Weights of a small GPT-style language model, trained from scratch on English Wikipedia: 17 layers, 4790 steps.
Each number is 500 + 40 x the weight over its row's rms, rounded and kept within 0 to 999. Layers, rows and columns count from 0. Numbers have three digits each. The size before them is the row's rms in percent of the matrix's.

# down: layer 2 MLP down (transposed), 256x64, rms 0.53, rows 2-181, columns 0-31
# up: layer 2 MLP up, 256x64, rms 0.569, rows 3-182, columns 0-31
down2 114:534549486505506469475552518521459494518518540499479538502525449510464560427478527506445502550518
up3 100:466474510497500421491523443459508498551488512522447456452587462501538537464447477535579468488455
down3 108:428573543523498459534461538495474525562423502536503450514517569568546532481446481529504493543468
up4 110:496443486472458457507529564568498466428521512530526476433498560467523487560520505541522468523391
down4 116:564523560478523500447504517532495423538500479527450534536472493505466543466461494429480497526548
up5 109:550551485492463493441510492454443502453457449416460548459458495558472537550499435453525518471510
down5 114:511496480516480501485464560476550433485547539522565522525513526565483416437533557503409512584494
up6 109:521470456540454630494470475524551495505468464488553455498493487463427467495534545470483520501518
down6 103:492466474514499512440600496537386458438454480503531514511463512504534496497429577507508493505545
up7 102:458572530498549453512480504494448517510448487510382495379483470503483491528541486570464493498492
down7 087:472510479560499465445569515495490487445550530537478508508480514450424518444493533460473494486473
up8 107:518492500488528501513473434516496413428488438493521513521510506522487478596498536479526536514547
down8 126:520452489479477483420519463485471512448441504552511507514458535525464486588477418561481532421449
up9 105:529411516529577454431477522492517516479485487531534489471494475475444453501505534499372493529518
down9 101:537500464472603449464481453490412512433524530534504510533506515506448521494453517429585490444457
up10 107:508476465521490433483422465518524447486490509513493548503503513610496488512478468507522469529537
down10 105:479542528546492576508547534540534498465521481485469468489471496427518514527591468526517537495541
up11 098:482486515518540508472488472482504541550542510536445511561491542528476507416477493549524511514455
down11 104:481519528448572518472515483503421519511494537518502571485431414473446525481470503406479466495494
up12 107:411420554490500522510515466480561481474524496588529416490473504589497488498489468525491465515444
down12 101:546504456559565490490461506453533497572493578469479504477490532506475500443577498530498519487478
up13 098:499483517459502508473408477542490456496524438513549460561508559420462482448445503471523473575464
down13 094:481482456546538567510469527510543498466537580519496542526466440488573458532508435534569603466476
up14 097:583498546438587466513471495576566489512447496569484455491544487534457491507429497463423472518459
down14 097:508500492532466544526515488516477525511480479483449515598543523549500533498453466496474517387508
up15 095:533515478511533529537445495505465585524550491489471474427513486545577516533523433483490471476502
down15 108:492537439516525527463520523526431530535518526535488417516509483531549493559438508477517488545438
up16 105:485541493494475520479555457523572490462514514533551458527560552547447459431576565441534471511462
down16 091:511516505512565504513447569513505524562419514519483559472463460528593496499512505499459523605563
up17 104:563440544539399579469512440483520487537467460529538526473452506478535474410546487514438517550501
down17 104:491457466516549439574563502496472523592483472524438467561500518484510451476525504459418547541493
up18 094:440496545424469510448552545608540531501576524511506468437481470506500476501502431514446477525430
down18 102:466557479459481445502459472467476527510447410522425522494482536484465460512526417382498501500481
up19 098:548447542496503521533426484459479493479466420521552498480564412468512476461502466460465505530497
down19 095:477497532494493532514479448512468498469497497514463508538492476435550578496541587529495496444484
up20 106:534417498555516535460544541503525521534507502476571517435401557561493578515533521513480526539525
down20 092:475519532395539463470459519497479514485493466466580481623534542514519496505488487476544541461498
up21 093:482520535505509560475535462507555468522590516509524463520512499465461541473473476512435447514432
down21 101:532543470564555397458487504490470534514439486532473453530559457521470527581508500566551604485544
up22 091:498477473507538466455456499474429561485437449465596513487476469573493525476520408482521528496570
down22 111:539453409529461481585491498491466462544554478449572453517551533493496464460577523554500497453561
up23 107:455545467488500468493441447435438503483554492568463524493511431455500476561468468536464482500494
down23 109:496526519500526509494587494497525477513474552487424452438437527508428513511568511476472528542410
up24 092:424495527509531445454423444492514454487535483547551520549551443520520445449477580490525475509494
down24 095:496460466517465412454556480464516474551489475477506485527539462437438490509484413511457520531508
up25 099:457427506456531423425468483452523489474518530483551511496547552440482465472448519497463519479525
down25 096:472551486461530524502505558523493548457478546460489550474417497494561496504436467460533502493416
up26 101:543462518438569477495456481527448494444543445489494503544524544510491500494488434494502482485510
down26 109:558410511470498449510525481459440452481484458481554550449522512493517483507473468536557531474470
up27 099:519533504468506428423435522550508511440569496461495504573466533456464520536496441531523461512493
down27 089:529524455515538506536525534491520492488486523583469469431507557545568456461540491518539509495514
up28 104:480522530412518415505435514505456527435545522505466554521479557507519573489418484586500473502514
down28 105:465449433445482419504501470462540471505503554484462507511557492487456486544477559481451452507499
up29 099:458510559481552451509472446600582443526544484507521482499452545433523477493488505491472488510391
down29 122:493506510492537511458572492452486453584510432489509534498526496440426526567441496475436456541533
up30 096:479567529535534537486560551457514548460456500570533442515542447520487467465493526457529498436528
down30 100:533545396509513580495528482601487489391476502431538556495480529509499549525519463487558486502540
up31 114:485494470527589534393477448388457458460500471494491523509514476542470515507535549522474455518506
down31 092:466528518515443452571520550539565537458497512497547508496579546509538404466483436423549520508489
up32 111:478516477503473508489537545481487487465485565516435524521546559618435516412533463526506493500500
down32 106:465460458434512546523426504470490516518472561518526555495461502498460551508501526563566586530478
up33 120:594506507531466476496469515546421466485507460547491547532554589520489529470539447480441464506527
down33 101:461494469507586472528539565461536500446475544467494510466432476456519509458507485596513499465483
up34 107:500499473493551495440521421578478507492503536493575451459529533514469475454497459513476471480499
down34 090:494512525456494508483506550559517485523556522489458517503527532506552476466583506469453490547511
up35 077:490534547508435506499577474450483435470529504486519501512543526556506503472514520468484435513428
down35 084:500504515528474467537464381458478511548548441492548514549479544457546535465502522487533502477471
up36 124:520581521440548505523518492560431525545531505488531547436469549534496565461592422526554484569470
down36 100:445531436548428497471450515422498447462423508509505482571501485435485446502442515499459465435506
up37 104:485478591523554511501505520538463533575431475452536453421406476454480515556496387568516459500575
down37 109:564578561561485522502517502527480531415522480529512506480494513507429463511530465467498521452579
up38 099:499468503474468475543470482527475555577532502524485542467482466568485459520437551521554561523541
down38 099:474516495504497426563477498487624509480516517502541515547507506551507446437465481515500535480412
up39 105:475502492517494426529446471471508554479498482557522463491561487519521529527406517530523476466529
down39 091:515424513504465552467512492479484482530489482455558522545460447510520420540567471426493553511418
up40 102:534462549446542502488498594474501443487453469492496462496548476540461501529476476514486478543486
down40 099:423462490486479510517502495485506516530475461511596498579504564542646489533473525482475511506504
up41 096:524471439508506505456524452471443517495425514440501554519484552461482548492479457523538509389499
down41 104:537466507496520541494469506499426509509425512502509451515437454446542529585415410446444503508502
up42 091:532527494481577478496484485410433477502498501498546535490467516523508556480575447498526524435544
down42 098:448519531482526502516557595613496431538470614490493539485473466536557486488516491453499456507458
up43 102:460478540563484547534582508501521534487518523493486451490461442615489490536547441522490478449531
down43 105:553487555434527456498489474436497450530555518545483514518510523494493580453419500484515489532488
up44 091:486514509460513520521556466486515583481543408482464591496550493564438505505565400473460461513476
down44 105:472533522474533513448595467496526533507524552512475553496486513503523565514505548434530534532514
up45 098:482463543587560463473511464579488555553531433533520520495470461496585472455463604503413483465489
down45 096:479448595443575482451506487482548572502554497468536566483540540517506530473502384471467456450485
up46 113:425417504559452499501423527476510506493515456528482487478535455473502394519526498559424497569537
down46 122:526522548429499503546519538484523525599445568560455540488532542453474506523499518495447475453612
up47 092:500527477528457453533435511484535493513575562585514543441505490521525429523506480519450468519495
down47 102:545522523544473476524549509560506478446498573516566461569544465472482539536492479432530497491520
up48 094:530486520458440566431558512566541511489587480524516462517551496565483449438491452431464481551473
down48 100:500496520536535502546499506502555516569454538452439459448459522455488498502542495509569490432470
up49 113:510541472512476490559511529430391513511517547520463546530535510569514466463534569553438501486491
down49 103:525481488503514546512446522561538461492522465430508514567442528528454545525530521495471479560544
up50 102:415556487491559501486461498416511458479463508540455484481515533565444493561531478556462498509551
down50 087:504460549481490517464552466567546543584515527514513493540495496452571505473531508454504505437419
up51 101:450523520491525463554411461481439481546531447498495505480487458479534462472477490434455468421485
down51 114:555496465413461486492464561459497500522547525474395463452548495501465441535462436412546543505481
up52 108:486535493538502447468479393472436508523490439537440479494434524489418555461456487513529520527484
down52 097:508485569547479541529495578526585525566454544487501460500518545532508484482531550447476514461502
up53 104:495442521489525407493502482510476508499503423465530452569513527521508548486515420511543380519510
down53 115:569515459516433527461483540566555449495428506461469522408472502470520485486484556504518551475554
up54 104:506443467542542536466492466495545494493458450522458434491434487489467403543506495522435519540528
down54 082:438507466457475437498503507464434438456527495564519527501542483458475535489456478529494511479514
up55 098:508493565550495480507464478523547524513477540570513472487470532419487542418507450529474523580580
down55 096:539503495537439474463482531520528559485429479448525510495485441443516450515570519479523491525502
up56 099:468505509541551460452526497538526491536449505525518518517509470496514428532485543535429518444454
down56 107:479464454558433568528499503424492469490493465538485491503515450473449575545481517543441525443569
up57 096:466491428580506556516435452468555462535482461504525566477563472553488501511501463488436478530509
down57 106:488507481476472511593518537473478474491410490493425437526521519463500453572527507479487518487512
up58 113:511502544515468456464517484497388450505450478501502570411503406541508513501491522496527493446519
down58 120:499584491469491552539485451481491515496460533521438515472501501510520482435459570606522501406562
up59 097:519442491495449473540510444491533489489562484500493484451491566539459500478456544518493511471462
down59 108:488466449503530533527453393495496531541530567465488503415497477453489511449541532494566523481515
up60 115:487577500512519409587399420447442544503548462526484514451497492553556560488521470484480494524482
down60 095:529448497485490463431580534534522492441502495512520495468521445412455427551522530508433576432515
up61 095:536512509473547540477513517481481465513467499561498465544594462569471554478444479554496507525498
down61 095:485488472487479526481531549450463472421463538480410465496518536433544428529565567499501494510503
up62 103:543503464576536521557482531507483508548543561522513527464504487506559476498509505470463418447545
down62 109:492470509474455479440521514521462509450530466474558485505515529499471549488471505541503518559513
up63 093:450469539557433516488488380520443521475511430506450521501490502517501535431531539441506491482492
down63 092:474490511509579491467509570408518478552548540588443419499443451501497444453513472463543482501469
up64 096:447518539492573463511521472553479545539452482542518472507522512502498544440512414508454554515453
down64 091:506531430537466511435518518517432456545451482555483532494450437471552441534486519517464500410526
up65 104:364538546518547463488454493475516523509504476513536459462395468462519548487496539501508447475493
down65 113:513517527463475562517494615498589476539546533513453502400463513483474544561499506515520524533470
up66 105:572455440434511553478464389541472474493408519489551551518477538574460499445465476536528498490518
down66 094:487507573573487494453524529415511497523508480544432476471478444536542497528504535478454558490469
up67 108:518422494472498505429447555477471524421466548488462494516447520529503513496551530583510490511569
down67 131:535535512487569509526472499457481482448523528475483496461443457523468526517499413463497407524534
up68 098:523433466491548518436515577554503509451485459521534514456515552481479525559484483473502486541546
down68 098:497541478446509545546419492436518462509507457449483490525459490535495444424437486517508494599460
up69 097:474453498420534482446482535520451500492466510471542503503500442528473558431455463545524507537499
down69 073:501539542527454491542507478478573544482547568485517543508536580535517499583510425463542519521487
up70 106:502480467519533458550451463573468520561512516560487491446463520450506481552444490432459538466426
down70 077:478481445528506523487502535454489458450484495438479538538467537526509457495610505531570419519525
up71 107:495515520521489485454432487546486543564503457563453497472486557551506515412529467599465520559541
down71 124:462485478452489559541463538448545519539509467448517473581495491507547536504537500510492503480494
up72 092:481600550513526473505581462533471459498536515559503507520528522497502486439539465519559456562532
down72 096:482482438512591497502528532460459564520408481486497592440506465521482470507467514476547531504515
up73 092:570539527508521481490496446479476517577516429564471510464497499524513531502491447517564461497568
down73 089:447518443495585522524465539516506467503461503461458591548519522505532518504482479451552498470487
up74 091:463516515450519552506575487486441519433494472453496450496493521546524430491526545507597454457490
down74 101:456573485474484549587521501470581526513539491486404524484515565515532464537547491521537506531433
up75 101:545534495500519559519517579522501524505487492503511507434486454529522501489507457469488411486483
down75 105:505522495505480521566452457459504506427482567469546558564490558498492493549453457461496494538487
up76 105:525563419528469461458469497513506478493482498521545519567391491555542521437479464461516494524486
down76 098:387488529464503495451502443529503471473515429564503530502498596430467487572452533501539517451529
up77 100:480566476517469498515577498536516497452539583478501518460529553475486450451526524511563486465536
down77 087:497549463494484510497477489510554522514461470519562526502490480504531445611563436478472475505537
up78 091:484475512457483546486481478448493448513481457413541483453492444445497482525540529470469437510471
down78 084:467507486534467539495538488524447500479529507485454521506542531503447466552407434514543517512515
up79 091:486518515512557511465458413515572569461477499466500571492444469574493512567439441505468465494483
down79 084:473539531513519503483532548529490467556556525516497520500576514437545475449588547524496569505514
up80 102:540474489507570575418503469503568497480514506556530437454469521580465491483498505498457521535448
down80 088:493469503435433452524489463498421493541489546492545547538542452544494498512521492483529452532499
up81 095:468451491568518484514474455495442508529483589552466588444516494505505540473488549530433467517420
down81 109:488476461460525574525452478502526525510519529449515547535513541558438459540538534471429468552449
up82 099:539438535448501551440581520479537491417455475504555459530484547424471467415497515456459421506534
down82 087:492534492465452488527473589513560503532533566481502498486443526546474553521616545465461501486393
up83 102:470414480512531524517520456491542467462487490489539460521462473522547511476528490494415451491529
down83 101:495539482529501537523517474497481543530485584471518469536493505432467401553617482508492542533436
up84 101:517468508418491529511489468469431469515529543565575577465521500500476451523446519468505495493432
down84 093:483472521508487518552458521440558475495508554454467510521547519492525510504535500447462581532502
up85 101:589475517499562518502533512515445544436513468516521544464498488499536554499513521485491509517509
down85 103:472445400516486537527437487543510423478545499537554455580510488495518472555486461503529436507510
up86 096:558494533483474506528538522481426548496547478513537490466422510548526514469521471462502435482448
down86 101:501542476485475449507501464470585488480517499500518455473473536506520607577589506556522512461529
up87 110:488459535442514503539523565510423524515435479468533451542496564552497479473515465406552492501520
down87 127:502470540529431544498599496534452515486475478529508508442529483446451487458442514578502496443509
up88 093:444540541428523473489493501492464476469520545464441555467564559519430466467525497581467542451495
down88 093:460508522430420513464579580480571460532519463508536488433568470457485518439528517445466449415522
up89 101:480434522433513481515440487528434488480523505537435518481533492529497474492511519487475483486451
down89 099:469447464543466530475492489453535516481444502532596458554495542530441444507488464528476530486578
up90 105:508496522483553498434503498486471509479414450450519517520489516527514519512473475471519429521477
down90 108:560538474476443485474496463518547487503481522523513529501446512519496439549539544493526542518533
up91 089:506414530460621430518496441522523531505429475557550518521553489419490521502483494516521529486525
down91 100:437558528507434515464465495482507461548505500519473485553512545487543547510496501484474466544574
up92 112:575464500546565429535459489514478528461554454547494491490588538464500573430485518539508566542512
down92 107:482431522575443489462523518572541504557555511499410479389506506477446522500495527494523449406470
up93 088:499486507520520490501549466521558588481484560538570465515519464514454515445463523546496493465527
down93 087:507516498526492494436561486493499531473500482464531519450557550463492539497509443597541477442445
up94 098:474472511549503542455506564524506564465568493472519453492495463622500473499513445520454557549546
down94 104:482497500565517510482420538452499458526469573527472471460478538462526482458515538470454603532493
up95 095:463519412534496552490480458500493526528496491459452468466454562563531521611515500506510514542514
down95 101:564497491468502368491510499540549451520482559465491523400450537543424509442513471436520557527490
up96 090:485493487493483458480439536501446495462472532527465533532547552513462488444571561464509514597537
down96 086:471502538494492437510510489455476567541561552507498500544504474504488502537582499547510461547489
up97 105:506496500507485503520525468566515596569594481511542470485458508487489491501479460506516502524519
down97 095:545498356457526492502502450477423474415442471532525514522526480533520494552453484434534478449496
up98 105:529466503524502481496504439551503490457539546597509522489532539479450498448526524493484496532445
down98 117:517495515465469456545494487463486512463516488402558518558463520573545538516501483475488525496409
up99 087:509524508471532430496427481503520547471499463508478505486473442537517552550513447502588500410504
down99 089:475516514496554510520602516470483483428500515437452490482515463491561507514504521480498514391476
up100 100:502504519519447538449512487507452520531548449517453517484581461535426488521559458519499524523548
down100 097:523480531459565530541496486522493534478490534514539524499526539506561441524465424446477489536467
up101 111:535505500524494473503563518526419477464509472483518529565463510475485579475447511520493503554448
down101 102:465486541501475514534482548493514556560490475423462490491429535517466540465540523511497475463530
up102 107:523483481516532471525440528552424478518443465576552537503461506496515548513425563499453414502453
down102 099:452538585488489491509390494493526540487522496456492479549497535510471522482482537466468563558518
up103 100:459534465561520476510506509485562575503557509595490530529478472523530478564496530502471524615543
down103 095:518472546519500523456513565492413520447478540445540484495459500489489558446466459544532542465509
up104 108:520522473530510543594408554452495507488399494529473546432535505539554523529473517507528445508549
down104 103:527452540477486457442540480517442529460493567486467430500461434456493514427502496458492484472500
up105 093:479599558461498514489470429556503430528519464498404513488467501548490522503481512560555561463492
down105 103:483497488527502440493558538482432491487476554508587520552519525469417563529565478473538436436531
up106 094:475527442506548465538411559440525502527520543497507501519480514544457506583446470555513493504479
down106 108:490480483496504450485485470511453532546418568451503541450465526432511468521462446470496423538433
up107 110:417525557530479506493528500559497504534524449478517390501498533457460595404525495514491506524471
down107 100:529525445507595485515498510509507554443477541536569523489539495495487454524376484521494491453492
up108 090:535531457491450456529510442436410547573485529503494509499506479538471459419458527491564490507499
down108 096:497483483515500506570531537473483573552425567515476440509518508511536487452479504508544515589515
up109 100:497519503496533484442488458556505562485524511515557465496469524477570405451542498463432492538517
down109 111:570447540594503486439434519458523518509477511461479560541567484426500459484482476487498484561530
up110 091:519453555445566459511437519531530509471508478525531545542431541483509500512465422466505494512502
down110 106:483411520512477526515581573474494497524498465464533540476433519497470511502536469473517463521461
up111 098:559496508483536504475510435470488496414478516440495488432517585439413525465466497491498455529423
down111 081:419549528570441503559485540494508492539475475518470495529427438497539408480473494459455543489507
up112 116:529478517444539484456490502500534520554483502450485466506513535551427491435570490475526567509456
down112 098:513523508478419580559514496452531524513505558432534488522475448454563529531502430538421480484535
up113 100:444502463498460471420496451478470506554494544495513504510483452511460443407537542495469523533516
down113 086:534499515455502517549511523558524401434503465496530551528490534496562582542523494498609502473510
up114 100:480547594482514455522477414526518435504454453515469477535537443529462541565463438505562443491511
down114 096:476551510511516482475536532480444497539525496494494460555464520506474517479483493493409551539501
up115 089:555578497493519478513481470490417462457532535480464565418507481569505476463513528532515496425476
down115 102:479500520514481465470558432452497433463524467457528513541510451488492544534481519479626480458465
up116 096:533558499550422532481485452496504462476521517564543525480396507555463487468503420497520511550488
down116 100:420462446562508527519531534476549494451523537544474415474489544462486450485434485500467535568512
up117 102:493524580516487499415532451483489460528454510541506533529545433502488496389574515443477587459540
down117 102:602469497475589489587513451511498580539498517452483524550393536515496503518477484467476517537500
up118 094:441450453486518527488524515515524496480451453499521424556484447526465550412539464469489523518467
down118 087:560521501566488448456523502483476469461543496478471474458542534495526516581424528440457458478550
up119 099:496420472505469490501496490561565530471516515489429438511548551453494412473499567457471467447454
down119 095:506448539453401540444473468518548453531496540527540521498540491502406426465521510531501468505470
up120 105:466443545513534481552480538528497470482465565510555479491477518534504588488498429491440451444443
down120 114:388516472453452482449498458485490510516464502544466573516444497512495509452495550529501572512481
up121 100:496494459494477614524461505536416536513434482538488587462500566512552552467497520494566497521467
down121 110:532537520448522411495510515451524523489511492511519462421546486504534458516457545527471510521509
up122 108:488517534495513482447510536503475570471554501538517495596479511536565481502492507474456433475480
down122 103:547455524501473515531499502496481588489503547584444498488586509482476495517496542591482481485443
up123 113:477455484461494533476486501540449460426403509476522496477422431504428458518561467502566469479537
down123 120:492467462490464500439511528515459468547504435521483433466496423435459435474444540435468566500506
up124 092:443421557460484517467473520476521465529562443495458458416557546469482432512513514490518518505482
down124 093:488533489540527525502579543533441518541524481548485533543519426448463474443504503484454535453482
up125 086:506519454484512488518485471528456521517465508490485590502542486438451586465495455513490442489559
down125 085:479472479541468493426586501456547508528511511479508511565455492444463512527431500536523472465498
up126 101:589537515473552490471451418477470471544516499535414573488552564557542483502556486554526464509480
down126 096:408567480528506523489583488569564452461479567467455566493444520523505504461480462463490531469517
up127 092:499506558561507419481464456493404498537528493512480513416471543468552521418515491510495458452447
down127 100:522486431537479526471486521468517513491472533569464499510521491437492481391473498486457491483564
up128 096:550425535489456443512518483484515483516520547494476486541520490521477535442483549553466471496543
down128 105:487501495551540499497498505512579549442527481484458507631518512508525460498567492481487535561494
up129 092:463504479475541550496576447494542437502491476550496521547567499509433509473503470449581529460430
down129 085:565514565525487573534513527417464505482597488479524523483425500402540494484518539533443488510530
up130 096:534510523419500479548453505409510472512556495549477499482568570491455460520520468447459482578455
down130 070:460480465535482506519581454506520546492482494432568512548429457491577518466492517533532543472532
up131 097:523486557527533515501493497422477520518522467556464532455565442501502518419569517507498547433428
down131 105:574498504503424489509446485541538480477518494548499474516513565459544467612550568476499494496493
up132 099:517512546421532482511500477507513512552492479501485563558481592522462474406546493524527486542467
down132 090:467468494550530550561537501437518473510518528437508549564481478529576516535490466477449510462550
up133 098:531458542404484540485450439583494484540417555555571444495481539506508448502504471515516495518490
down133 102:425468450483513472506494534447476520474573479572449511459498445469426526503473473503555508469442
up134 086:538533534509522445494483475491536557483508587533439573512544494513542475444521541547515515519521
down134 082:463551519496501506467524470447518555491491485430561473500517475476484529518502513430504509488437
up135 100:487440436507532500560453551463484531445429468466517458468496489554462558538450489553494524499593
down135 091:520537538507513481524503534553436486473486481451479566491565461551524399523430525389528516449535
up136 103:454523440465449518486511433492544457463478527497542500486505443443531411545484557521563508491526
down136 104:514513468508568482455469573511484562541517465486458503454529535493531521470509582506481488522429
up137 086:547500458523432532513479511476482503431532556471520513510502564454454511426566462544540495534447
down137 089:529583458479516546503529556457469535508505514534537436558527467490518458605465515560573435491527
up138 105:526528555466532513578461532491524515452479498513467527533590508500474540543474540555498465526479
down138 076:520461446503486505483521541525519467502518576470543510451474473458548489460551507507585561509597
up139 097:546542494609470447445538472471474496441533440442462497449493505578491517556510500532456490484554
down139 090:544537497459521541529430553535529588461490551464484503529531482482495559414475476547550526427495
up140 098:471554547552605476474465553508448521496545505523526556465506569444465500484532485479517550524470
down140 087:481431500510439474511521467477515528545548498530502533496545414544507462493498539460454508499509
up141 101:452491497551429465471520499560491540518472545472548537472446486493537494430550569525555590503441
down141 099:458454483469508501395488523516471551568452464448516557522553449564539554524525534438483506462444
up142 091:470480422497478538442472453481444485566493498500553545458519473537496517522539500497538529569612
down142 106:448486530461522465544520451508552460478479553520453479479550552485540521532538561542541440513409
up143 110:476487546505459464448519591526537497476511493402528481501494474508422541550498512571459536506478
down143 107:490523563517458534571545496523585488468492550473589525436520523510491514475469460537405569452511
up144 098:484556480477545596512486509476505445437472389479498507531496506516477481478468467500542449553519
down144 103:529475486472460484539535486483510473520506533420533516486487487502521524531518460463530477507467
up145 107:465504463501477485487492508506451470397545537455551561555500475434463500510434553457527465453480
down145 095:553507487553528472501488474473543445532470564502427472449542485520536469567515593579480453539526
up146 085:501428442453517558408493540522480470522525533454527550450447431529461485476581566526513555555508
down146 076:469538475512559462592532535507531484491429530517509481582458548469547475482451541465535492502549
up147 103:534517497556527534470455495524453558483522539623464547461552499556439471549497556525469497542558
down147 106:538466496529475509500459511495476543499531491485504480435580490432458507509568557469500479487542
up148 104:496576526507490488497521556538517463467546507521507453500475591466472515428521537449444479503527
down148 118:472504478522462537460526529488480440487495515530591493422487481538518519405528565481446519480511
up149 105:496548553451504477544506437540450561494482473492556557504502387462520555441524522539533535506498
down149 100:439467434442572465499521504449484506489462492490538498487506560567449486540542499474542512537498
up150 097:439568558547494467461513509487439481531512449476486517555482550456497545515545524488478466499523
down150 081:561395480467506547507508544532516515431477540506553444491526448543471501575508473567522507513503
up151 103:503481510550500445578459448492546470482589528589470513500528457493564430536481431475518448534533
down151 094:511473453528560558524529492517430532464558462513560500492485550481487509504565509520524474466538
up152 100:424457489521533554508499473504492532498421521420511485461488494522435474494580495554515517523502
down152 099:545508511460477571460490508509559507551501520464561547530497509512538487490491520420464469475500
up153 105:450455589485542481608503504539490478504463397512503464556470467538519515543459520603471501467476
down153 105:553534460501451504447477526474459528486508554533522459490518487448508437467490465463481475569519
up154 114:551491464524488534493460493408474508495533420420464553470522463479495550541528478438447531495552
down154 113:492454410556508489502467497457493532523444436451526479465511510554506495474492381473555491449497
up155 108:536536475437457471496380494442568408467503494519476528510489487490502437505432528554503553586528
down155 086:489489563536510541526594453464447523490536528487540515481501466521601486524513519511439419507486
up156 080:461411483567564458541486454462455523540566440472533493543452473496519483508478502513503475464490
down156 112:502408458504530481477573503477468499486547557521515556501479460461534481546519424525536486506413
up157 093:523486518560520510540451505484454575504498404454465433489495536459501482406510412517515478509564
down157 086:489500528526523458490577482524515500495557590505529440469517535495422552466460495499464522463620
up158 102:461513561423486540513535474508527541503529439462502477583574533484482518446549417470519493544534
down158 113:436539489488498530556531528536436547580437481539567491512514511525508474545514514533418474474530
up159 097:473548555520512519502490425492548545447561433454469469507520460561545501557497500486452502577588
down159 087:515533436517407527481496523459504522537477521511502573542505518494495503446510447526510519464508
up160 099:533531487487470417493529492492480430467486506541536549477473454493543531501508457474549486462462
down160 097:440449405544504511484489495580444474529485490513531537580483497458532528441480503468509534464539
up161 096:513398442477519500497378571475455449491519518533446534530533521510446487564480505493535506574486
down161 099:513502473546466495547571527453544504504467518541461524517444490539515543444486543540436567485461
up162 102:491535488434414540451534461466525513513508443582500511591530545509473473489480471531475505509523
down162 085:537494579540465500509484450518498490562513545488475531466567478520462460515561555569510489526438
up163 091:497478510519471498496499533480531436469552563475432497490518469491543472581492471507421449455455
down163 094:550495429510500519496490504520525495449532479493492489516568484454484440502466439530556525538492
up164 096:507481492490520440478479513476461526412479523478513518534495427536435492559467468579504480508565
down164 113:457468573526566455499482449449485516518479526561525520462407486508515524488503486495519516502520
up165 099:527509537501511507384515462519494513491554536470447516537461569460523496447557540611565512553518
down165 079:502451476524446511535542482426439526541460522516422478467474468564567529578454566497520447541465
up166 088:454502496514458515493564453525534533503511453528571425498496512463493556400528527489526523440476
down166 105:538444604535492447460475478515505476561494531516469534529441493485496458545497457484389553502507
up167 100:446477498472453571431546450532510464424514426537458404507500517525475537417541485484483446514446
down167 103:551467451475482496603595464448538512593457520473522495509470483467511565509490530510469513504499
up168 097:368514470520446476464529508461570447483528467506504475591551470502469474569445509515548528447512
down168 075:542518492472515537498436505555483512561550527500445555443474477533562481412530522472520480470467
up169 093:530456427553445502464439476480531490508463503534507430467581472533537498474469548584464543444507
down169 103:495525528535580501494558585500473541441493499529501487509435545499493465514487538531416503568471
up170 096:551431505521459440570443528489477573572462568564528457488459514528518518496556545448517465497522
down170 103:569437549498441467500503481454582414424448463522515477477496551491497517546502530516559540467505
up171 103:492497523449550431484477452494576586551425522540550564550525532502519460437486478460479503516513
down171 092:462525494431553477487507488480426497482539509542468434479462462519447583534447480551511517546502
up172 098:537500517562493487484511476504437538508505578567435462457517562477491567499539539633524496540537
down172 106:471515445501492431473519493462515496518569458494442567484536478419481484501486549509468491521530
up173 110:499493497506483449432557437459540530546526472530504507509466507508568528551487478487498440497527
down173 115:433492454467530517485562513495431536470445459540452550442487556471534505553427470511520485504448
up174 094:450550585492541467474473561530534532480470513537459398557485476478466456458485529477502457546501
down174 087:436491519476456562439558486484434465433502493455514610479440483501490527479446434546474480447506
up175 107:479512546555509525512505541490462459504451411504492468513486525590497545560530431524542461494562
down175 115:490494547453499449487495524484515507476470492513555579466512502515451519507520506480469539509457
up176 107:501508451477501512455494462519538452505503516517526509494411443505488413491478502568511526573557
down176 108:442448516541415515493524465471507484476556466438479546519491524546465489522544494480449534532455
up177 087:519501553554538422476556455524430495512556495511558459482497525505497487440501524562496463566449
down177 087:594491495472520497485481515472521513483533509527511430509509557522486546471529533502483444444495
up178 090:485522454469535449529462483497426491507487504477463534536500506489459399527509510533522546483571
down178 089:577555482506478541542550539509458495524551500471506514546483518551520592450545477527474506543511
up179 101:525531525520511384435483463575486514502482430485560520509521452511440552428492468481599562454492
down179 098:462496480438489522463531500507480541432509517523553470491494556477478498518562568452467527544466
up180 106:526555524530575473497413453481542545525515497523434482471440516515523510488561412509519476556516
down180 076:498458518500425558492522522537522467526503498523491497465543440533516507541458560512501544446465
up181 112:565455464488479504472478540560531562491509449482546492493449497529492569550481420433523491481490
down181 136:476468518526573517563495566457442530508535462541456490524513430463513542473479502510550471515502
up182 106:537552486513518442476480492540484522502539557484553546516483512531454520541539578575540511517477